{"rope_fraction": 1.0, "qk_norm": false, "extras": ["shifted keys", "hashed n-gram embeddings", "an embedding shortcut", "learned residual scales", "weighted sums over earlier layers", "capped logits"], "init_std_o": 0.00515, "beta2": 0.95, "schedule": "cos", "seq_len": 384}
Each number is 500 + 25 x the weight over the matrix's rms, rounded and kept within 0 to 999. Layers, rows and columns count from 0. Numbers have three digits each.

# layer 5 MLP gate, 1536x576, rms 0.0487, rows 1288-1317, columns 0-71
514534480507503552543495463503463494492507511545508503481501477481492516537495514488504506485489502517514527544516549485501502479515509472463528445559520437508507513500525530502494489515525521510456507530465477504522
506471522507476508499497465515567484514526513500506493496497481483516474487495504490529528512579488470498484499475519499489480524533507460498476493476549466496517457498504538506497501516486520504520483481494489541529
566507494457504479512482487483491507475499498519479488512537546520481466474486507470492550508530469504492495495513524489483518523500489498550477462519519478477487469512496513485479505539510448549513446520482492510471
496480497521471530508461537489489545493487521497489470535532494529485489507506495478514507530523487503509517477500484537495505490474563483497481538503530480499518457501524504540491490499468500517481532478454501498533
510473486518493494511503504491471526515508478538525496496494560517484493503535488477524522468480502525511553553523486494527496489521536501506484489495455466503491500536478489443503561506470506513458500510485489482526
464488497523485502485495500550490522514521508498500475530490485504502526506537518502466551468493469552502531504470495494478478503475496516513503474446510547509462505475509517487515510515528502482495502472487521510504
512514508490470492507503494515458508511498515453451449507499495494520466431500463503515483499472529524490496502505474494526504522500514490504474522438516522450510488504548478491481484540507527491538491512465520492525
454499544498528512486504535495481522499487485540499499497541515499466535524479516509470493516478485537507461477502515501462486519522479495522488489498508469446515493536514511489499498543528459517480524521507512478497
538471513469508489485499529471505480494520512502503485437535518499507469491518520508486517466549560506510487485507505531479476466541497508511493495483459452505472497492510518537501518502518498481471519508476476467501
530478504534492540474519531523503509491484490459485511466514454467534460523542509493445509493506471529475550505510520509464505449502513463540536510541492512436507507517504489499481512554510482513471497552459574482518
510517514519509448505506487541456523517472472487483520482524484491537468519563487494543477544508512533559503489518539476502508443470527526478468486495520538524490451536527497530512503533473448480511511529475497502530
485511478488488490536468486476493512490508504501522494503493516534513494519501493537509516517521520540484538474526502477490484489536483458562522514523483495453533491461525522488491508530487496470503512458507537492511
504510505552515459510490529505508507540518505472483534500473522481473484476513541479496536454503463517499501515517510492494486512547497478544473505518521537459509427462497534506487507504464500530501490493498534551519
515522485506452527522535508504479509454484496485490484466490530514532517514490492530502475514469479491490506501510493517456513497506483495516498522512512477451497448525471531479505518537507462481505484509497477487532
482531500535463494482535517474479468528526484481497508532511473510547491470478495492500483528518505499486496529527498517537513468468481494480485497475517508488522486502483507536544487497483502492517479492502502456449
517522485459525500500515513495540504544447468485531465525511555506516455500552463534521477475468500454529519504496474522521522476542509497469444523442495504493521522482510506523489531538445503516498479495459491494514
522510527472493528510477491505464490517510522465472495512492541450517491509497498536512475487535464464496514506484523492478531455493518498541547482518494438501514515496551545482488546532478516462508460505464517495512
467486535451475513499545506512492549462516479510502493502544473494505525495522470495527471499474520499529474507539499535497508496479511473478497532468499497456527487480499498494530466527563506492476508512460531520491
525502473530492485526466505504530546514504488532494503459514548468499521525456522500498494480450508492524511515513500503510505495520482498509506506498499474490490519471513499499441500514461561497469492483503457484514
557515512505497488463510534463449510538522497481503492502519516492482449523522509510523525518495503505504502434456530476496523532526522454509527526510520523496484484511517509518502521501514533484497504500512495476462
512455490492507492507472499478507505498492463442498559456487495509506477504495492524491506499482521526481492448519525498533542469501537466463511503501492495517470473521502542489501515513477500499510530522474536532466
508460501524505450496511505503461502539487502478496513445530518486507506454522468478457519502461519483463530524448498488478464505509530491518487500469523467455476507518505496527492506469520456466477489492504487515523
494486481515522506531498523469482470537530492453507480498555459514531524496500508437505502532533525557487510474499496465470503500505486492525523480491489501511528459490485506513510485527511494526458518496515487496523
534532467562460511485520519488482498478551463513562528499478508504509491508497505559472516527476495503449461511489532451505461482512479492494519513474481539483447463490531534496515498525493515518507483489530466507519
544466543513490465522515502518496528491478508496491478496492546492488477516491536474486473520497524562466514436481482514504473491494488505525515485464481496486470456541522507510528484539503528468523559514514537521529
495521502528515515530507483486523493499512483446499521500480520497526501502477462505467485473513495500500500494476505507482511507506520500500551504473482506505505489501528469530490505515494506512469513481510504496547
468507521528486473478521426524458488528489471507474442531477490498483494520502487459471499438493532521467571554470453506520483524496536501487476522452510510553534523488469486520506472480546522559535484525506526499476
496506504497504515492476516486532516523502518434502538485470514460527493478515479476557555486504449519491521497492496516474522486509522481525517467500497519464437477524464491515553480494567450506464442483491533486482
488519471544467508502482512458506508503526486487526510451531537495525465509505533486467552475568500507488509476507463489452527440516455499505497488495501515507491491503487540493507489513506475506492468512493501510483
503540516524534500489509540518503473504530488546484503477493511523460503475525501484521472526531504529545534505480490497519506517481514508527521452488495548457520497500536508506477488504443517476509513532532494488450
# layer 5 MLP up, 1536x576, rms 0.0511, rows 1288-1317, columns 0-71
498525508501469457479533482492540448493511475478465522508479499479491470466511483537499477492478563516486486481507510489526522477525507449482482495492503508499507500501559550498523540514473486490482480538495466549518
503461518481560506522480467504469507487495477494496505484476491500510472446500482503502511493519556493507487474536477482494501491504480490512485515512500523509501529491513478482479485526503513487479476496499503499532
455516532448506492481479524483511504504513503501490525535503519484506470514450556476530481584514458479490484511506522490469476490487523487474497495461500525534478470509518507504497496476482465492534488542559464456509
539500493565489512529507521523483540525483525474481515481514511486494487516540512493467466518493486479474505534521467489422520513520502458504532435481467507465498532502554512548470503501471488504516494483487544470540
504506504536464544497527496486499504459509501534517511491510528507513499482475545479463482526487522467508524515509503497523495509504533517478465468487464548493549515537481477540531520494529475524526478520486453522485
510514491552479511499505437461470502471481477520489545506516520510498510512518522522526505479514511505514496519516504495523532493537492516528514498498495472515497459484478478481459535539465489531454477488487472482495
513502485495498491522523525467485489538507509543504457506487534464529501465524492465506486491512505458472496516514461536496533491483522557522508506516491497502516554496520519502544488535492518513507506471513475506482
506513496529506498518517488484518500506485498511474501518497495468536517489495498468475438524491498496512531522509457473504471481508523493524527519467512462548536481501550510513532495498523472518463478485513512477496
480496534479509535513493545519467482520476465488474472500445507477536514541485519520482499506495504535480473505515480466488520521470490499501488482506466500538546511542497490529501494464529480471501529471525487473532
555497485517494530495518517520471491497443478530452507488485485494486467520522459525543482550454509542511483502553506475517501490498487485456505538515522484511534510491534501474523497481505481507509474543520485464473
510504528514502493539489501489507500492466483480445526458458543496478489486484500493513495515460521559499509493476491424517493503471464490547531461509527536479486544498503476493502546511550498473515481497518505504550
488465471521518451520492479449520510474531468544511532443505510460504502479507500513485504512551539509503499477524498481484581476486494533489521510474509488490536510497513496527491504502491509501529477478503484491472
509511458530498459500541460467490522522540531482593470480471498487538521469510525492477501498490475479506512563522536514460505532495514467518458507541516486558491528516543499507496515505535527498475469520508498511512
493483517518475490508462511494490463502465489478550492499522525434470473462526512496450512485519502483525483479483507473511496522507511485515495510512485474466518497474516505504507525536502517446492505478472469466521
503518504477485478491476494507521542529483487473509515534453513491493479470530484522465487494503485503485530520505533529460497488453535505543517509497474532529505449512481494524477496509530517481467503486517520500519
501536535520516500466548515525508457528527541516528509507500477439487514517502464484482467525480512496481524500524479470506521467554508557505464501512506492520486504455470500480506510456505513459507519542495455477490
486534525480489500498496484496510498494497545555499484468482528464484471488455536488549535497542479442512505524515456536491502502458484539523524510522508502525528525493461515514535485549534505514486483476484479521484
506513533508509477506506480466481485496513495478511482487539513460480536500477460527507464521554476483528501472483482494478543498475508487506519535492509491487483459519521519529491526499473509527503496490471485522524
520508488534511445487467520461509505482523502490566503506507484513442468505479523492510514508519558458504510488498473513490532532519516465533499532478534498488493468477521521473515485476496506511481454474492487491474
543480503524551526528451502487480515464496429517456495495498535507503456467498488508558514495481523504494517535471505516510487506512498497501509506459561496489491492482468477510474518494528453488503472527533478512523
539511479527475487526508510473496474488507441479485492498523486464460511550495504497470583486455484516532461518507463482481505503519474537515527483448481479496497506495525549485485525523538552505493515502515519494503
531480469516496425510520476470500512527529463497509513505462522493506504481518500524501528521444505493504499473443521505528474504502534549548544517486530495505486532456521494499496475512515544477491501514539514546520
448471508516499518536496484517484465508515469511503520550469491520539456485494495502505507530582513486562483511438535457544516522488478536485494488497491482525490517483454546480491484504462486495518485524475492541509
527455514559474501507479491484509495476506488537525529484476524509510546486500543474478497506445470513470495486521458513423480488478504516527519499494488500520512477491472453493489486466469512457501507523474480505510
495474525499506509509488513501457501509540491535512499495455498531466517481497483483500513511517524489490519489493469536452476483482521490481506517514479548515497498513534543465485494445510516480557477514488499518502
505455489531519482524494532513493503485506527517485494475489521462475489486531484479504499517500503521497511465530474506530504447516496529530476487493479500524483459488542490414543478459489519472464507466493480488487
444441506501498534527533522540547454472486507508494514495526480486476506475515486471488508513503501462488486476525495473505496485469467478460526528521519522458513502495515486507525489491509450501500497484468452498505
502508500480489546486514471528500509499539475488518479498520540468515491467510502474521517506457472488454464517522490489479487491488512501519540441517534576447520488519532484500549457531524511497506464457477462544513
529517513511528470521530505521503487530526502515517510538497545509516513454526464483529521525447481473516503502506485479510494523481491523513480516498514495514537491512527511435497490470518567472490450544511498501508
504484502519482536502484423538500494513471550501508517519494474490560520447505496483492469525509524528508534531512505472478484514534528502443500484537487497512565488545487482503543523470507518497493462459496501474543
# layer 5 MLP down (transposed), 1536x576, rms 0.0448, rows 1288-1317, columns 0-71
510472480490501497468475504512482526496499482508510477499517504455489511541503492485524552488504462521520498512545465481526522500435593518466545511522499475506510527501535469529504469477557510513503482484493509445509
529513524503514499458487462503482521475516465506547533477548465476504502488488470494470490508510498488451577514509511473461518536489483498503466453479487544539510499454467504491476527488508515498487493520493521503532
484519500500526492493493519530446517525494502481464469485501500500504465529536526538466509502473536550514463520473460517528525492489467499486515480459475514524540492511535494489444541490527509469488499470472566495507
513489498500498503467494493495486453517497467499460461503491500526529490515495509465484471494482512516480444478509486475548531496490453496535501484546502474501494497512505514496502488566520521446496544459549481527477
491499456512465482499483529500462480504510490507532509501480451537471508520526526519456524486515477538426474488516509486501490519459513511496486488517509476484499458478462489479533520527510488477540517461466485503517
513461488492526496476550474471511480537456543509493487564498494497525479514495518518502469507485519470499461466489501491497508506477502508498531520505468549482460521554469478507509434478524472516534512483501460548471
518498493548524448460494468497459476514469473524486495497503505521472504484466439484461502492496532495502529460520515501478498496502485468528492485491510467517518483491534498506503509468491480561480506500506475484460
477500529497505507492495514530469491487514470515513515461515517492514487515540484532508539467460471523504434458502522531488510477511421491473478536477497511466497523509540484497480536495484529485483514519466506493455
498446472526484518475496502524501508503509551496502548513500459527528522512515481485491493501480496498501531516499467503525526448462562465508496521502525456444524467482515504490505516467499482489508493509512463474499
456502504511479458526514500490537482473517492541472488545517525523495493468497498507497491477486505515541425513470493496531489509476446514503496472478516535514505507527498521532503507500444510484475511491484471580506
509538528508497507502504488496530492516540493513446533491547480482509493492523528518524520548511516507512391487516498439534453453568400542499498458470507470511494466523488465486448491496462491509488492501495509481480
514510478508491494538495516564532440534498499480524472516513499487535442540511490525495495538513558470502491506469504483480498515493567500541539416499532472523458576497512496510534445489551474490514459525485478474518
471482449482508519514503520509504473490470541507476538493509505470457513517515508492501447495542519496522499500538477520513496481488498501513431543521468543534458450526507496514492472488525498502482509496497537528509
498452481498486468488525484452551483491544484526517505519534493535492505532478509504487519459507495463495460435487525445552542528481480523467509480518473505506481500508480519541486489522510473507473544491503480509479
515476474483522541495532482469516463480505523510487479532506475497496443510514485449513507488518480498518471504532473482506535550481526503464475446510496490533531512489510479514475510573526511487483465527486516499462
516452499505486511471455546490521515515526500465499510449472504493456538549464439492516497493520504517489416513544533464506501538500447509514566512492486499516515505489508497489503539474510494528548515503515459514488
503503535476568487496437513530511528488452521491524528512494457456515505529510454513471512493532571480481469501508486516491494458512487508481471511484474513540521461515517515453483478478483542490534512522467511506486
517524465472533503471501533485576484465510497511507498528488464496490500533499509500477509491537441509535483531539512478515514527547448534485478469520476505502482488498539481424529494519507514491506513495507486482488
493486508505483471517529503530439491486541551491465475473467511482512483468504526495520508465506513538488437502514474504486523498500495455514439473501497501509475524511523468502489527484540507502494534545493521518466
491458497547503512488502497491497508547519526456477488496535520511493471458501508498481511516520484523489485496523479463498485484466545499538539512509480505511537470466492521543459488524468538498486498528486482515505
479522488502525523486501459455472521525518551507439451467492507511505524494480534509447530503499467444525504501509514467502561501499467506520522497523515467534482534524510500491496498492494492489496527496517524488491
480516500500496492508496476487527491484490500452499541549494526491532516521462529524511463538511509531500415461494497523511501493472500502514479480522488489464510538485482549493486534480480510490473482487504497455492
454519494529481519523511477485490473514520441483500535508490515516498527492546480488469551525474507495512531468505514478546486465503496576457519499517470519546528499466512493488540523508504519524520511506457498486505
484494484449488487492515491510506493517533531484474528514465497516510535453451504494498495457508495505509425477483452486511524518507466466498484516517510465460530516434482550505534503487490501462548521501516469486527
534465487549489496483484474495530498499501514503480458480497502515533520525479520466491547507535533480508508458504463508552496544505481546509526505518507439499488492500534501533506519518512470481494477491528514518500
504499488493497519481504526506488508517499518446470512513533500504468529490492498511471508488515485482501532516536513514511527459466553490540483506536495488500531520469531481496480486487520489523531475512520461491491
459544471498484482504482473512522501514516498500497507536483453491525532528487499478501468470516498488501607493508515465498512458485626513472474519501523499505476511512476491518484501441534510500453470494493533507473
515500446513462496459494443477476484541522490519477511526540491506542516533490509523521490459525521555486452498488517491518495526516559471471525509526445485488463525521492494505507472452464468520472530512483497504498
506494475514494488471508524513492486517503487485478492511524478468493491503469537540508462440481503468496569463512529485489501496482560529542509515507518482487510504500525506498466441527499522525479545485544534505474
539525513470540515491483479519499510539442514515481493536460497476523483521472491522496514505459546530518499510483447507505482470487533465507500496537542471497487454480515500537505495568486497498546553526492497494503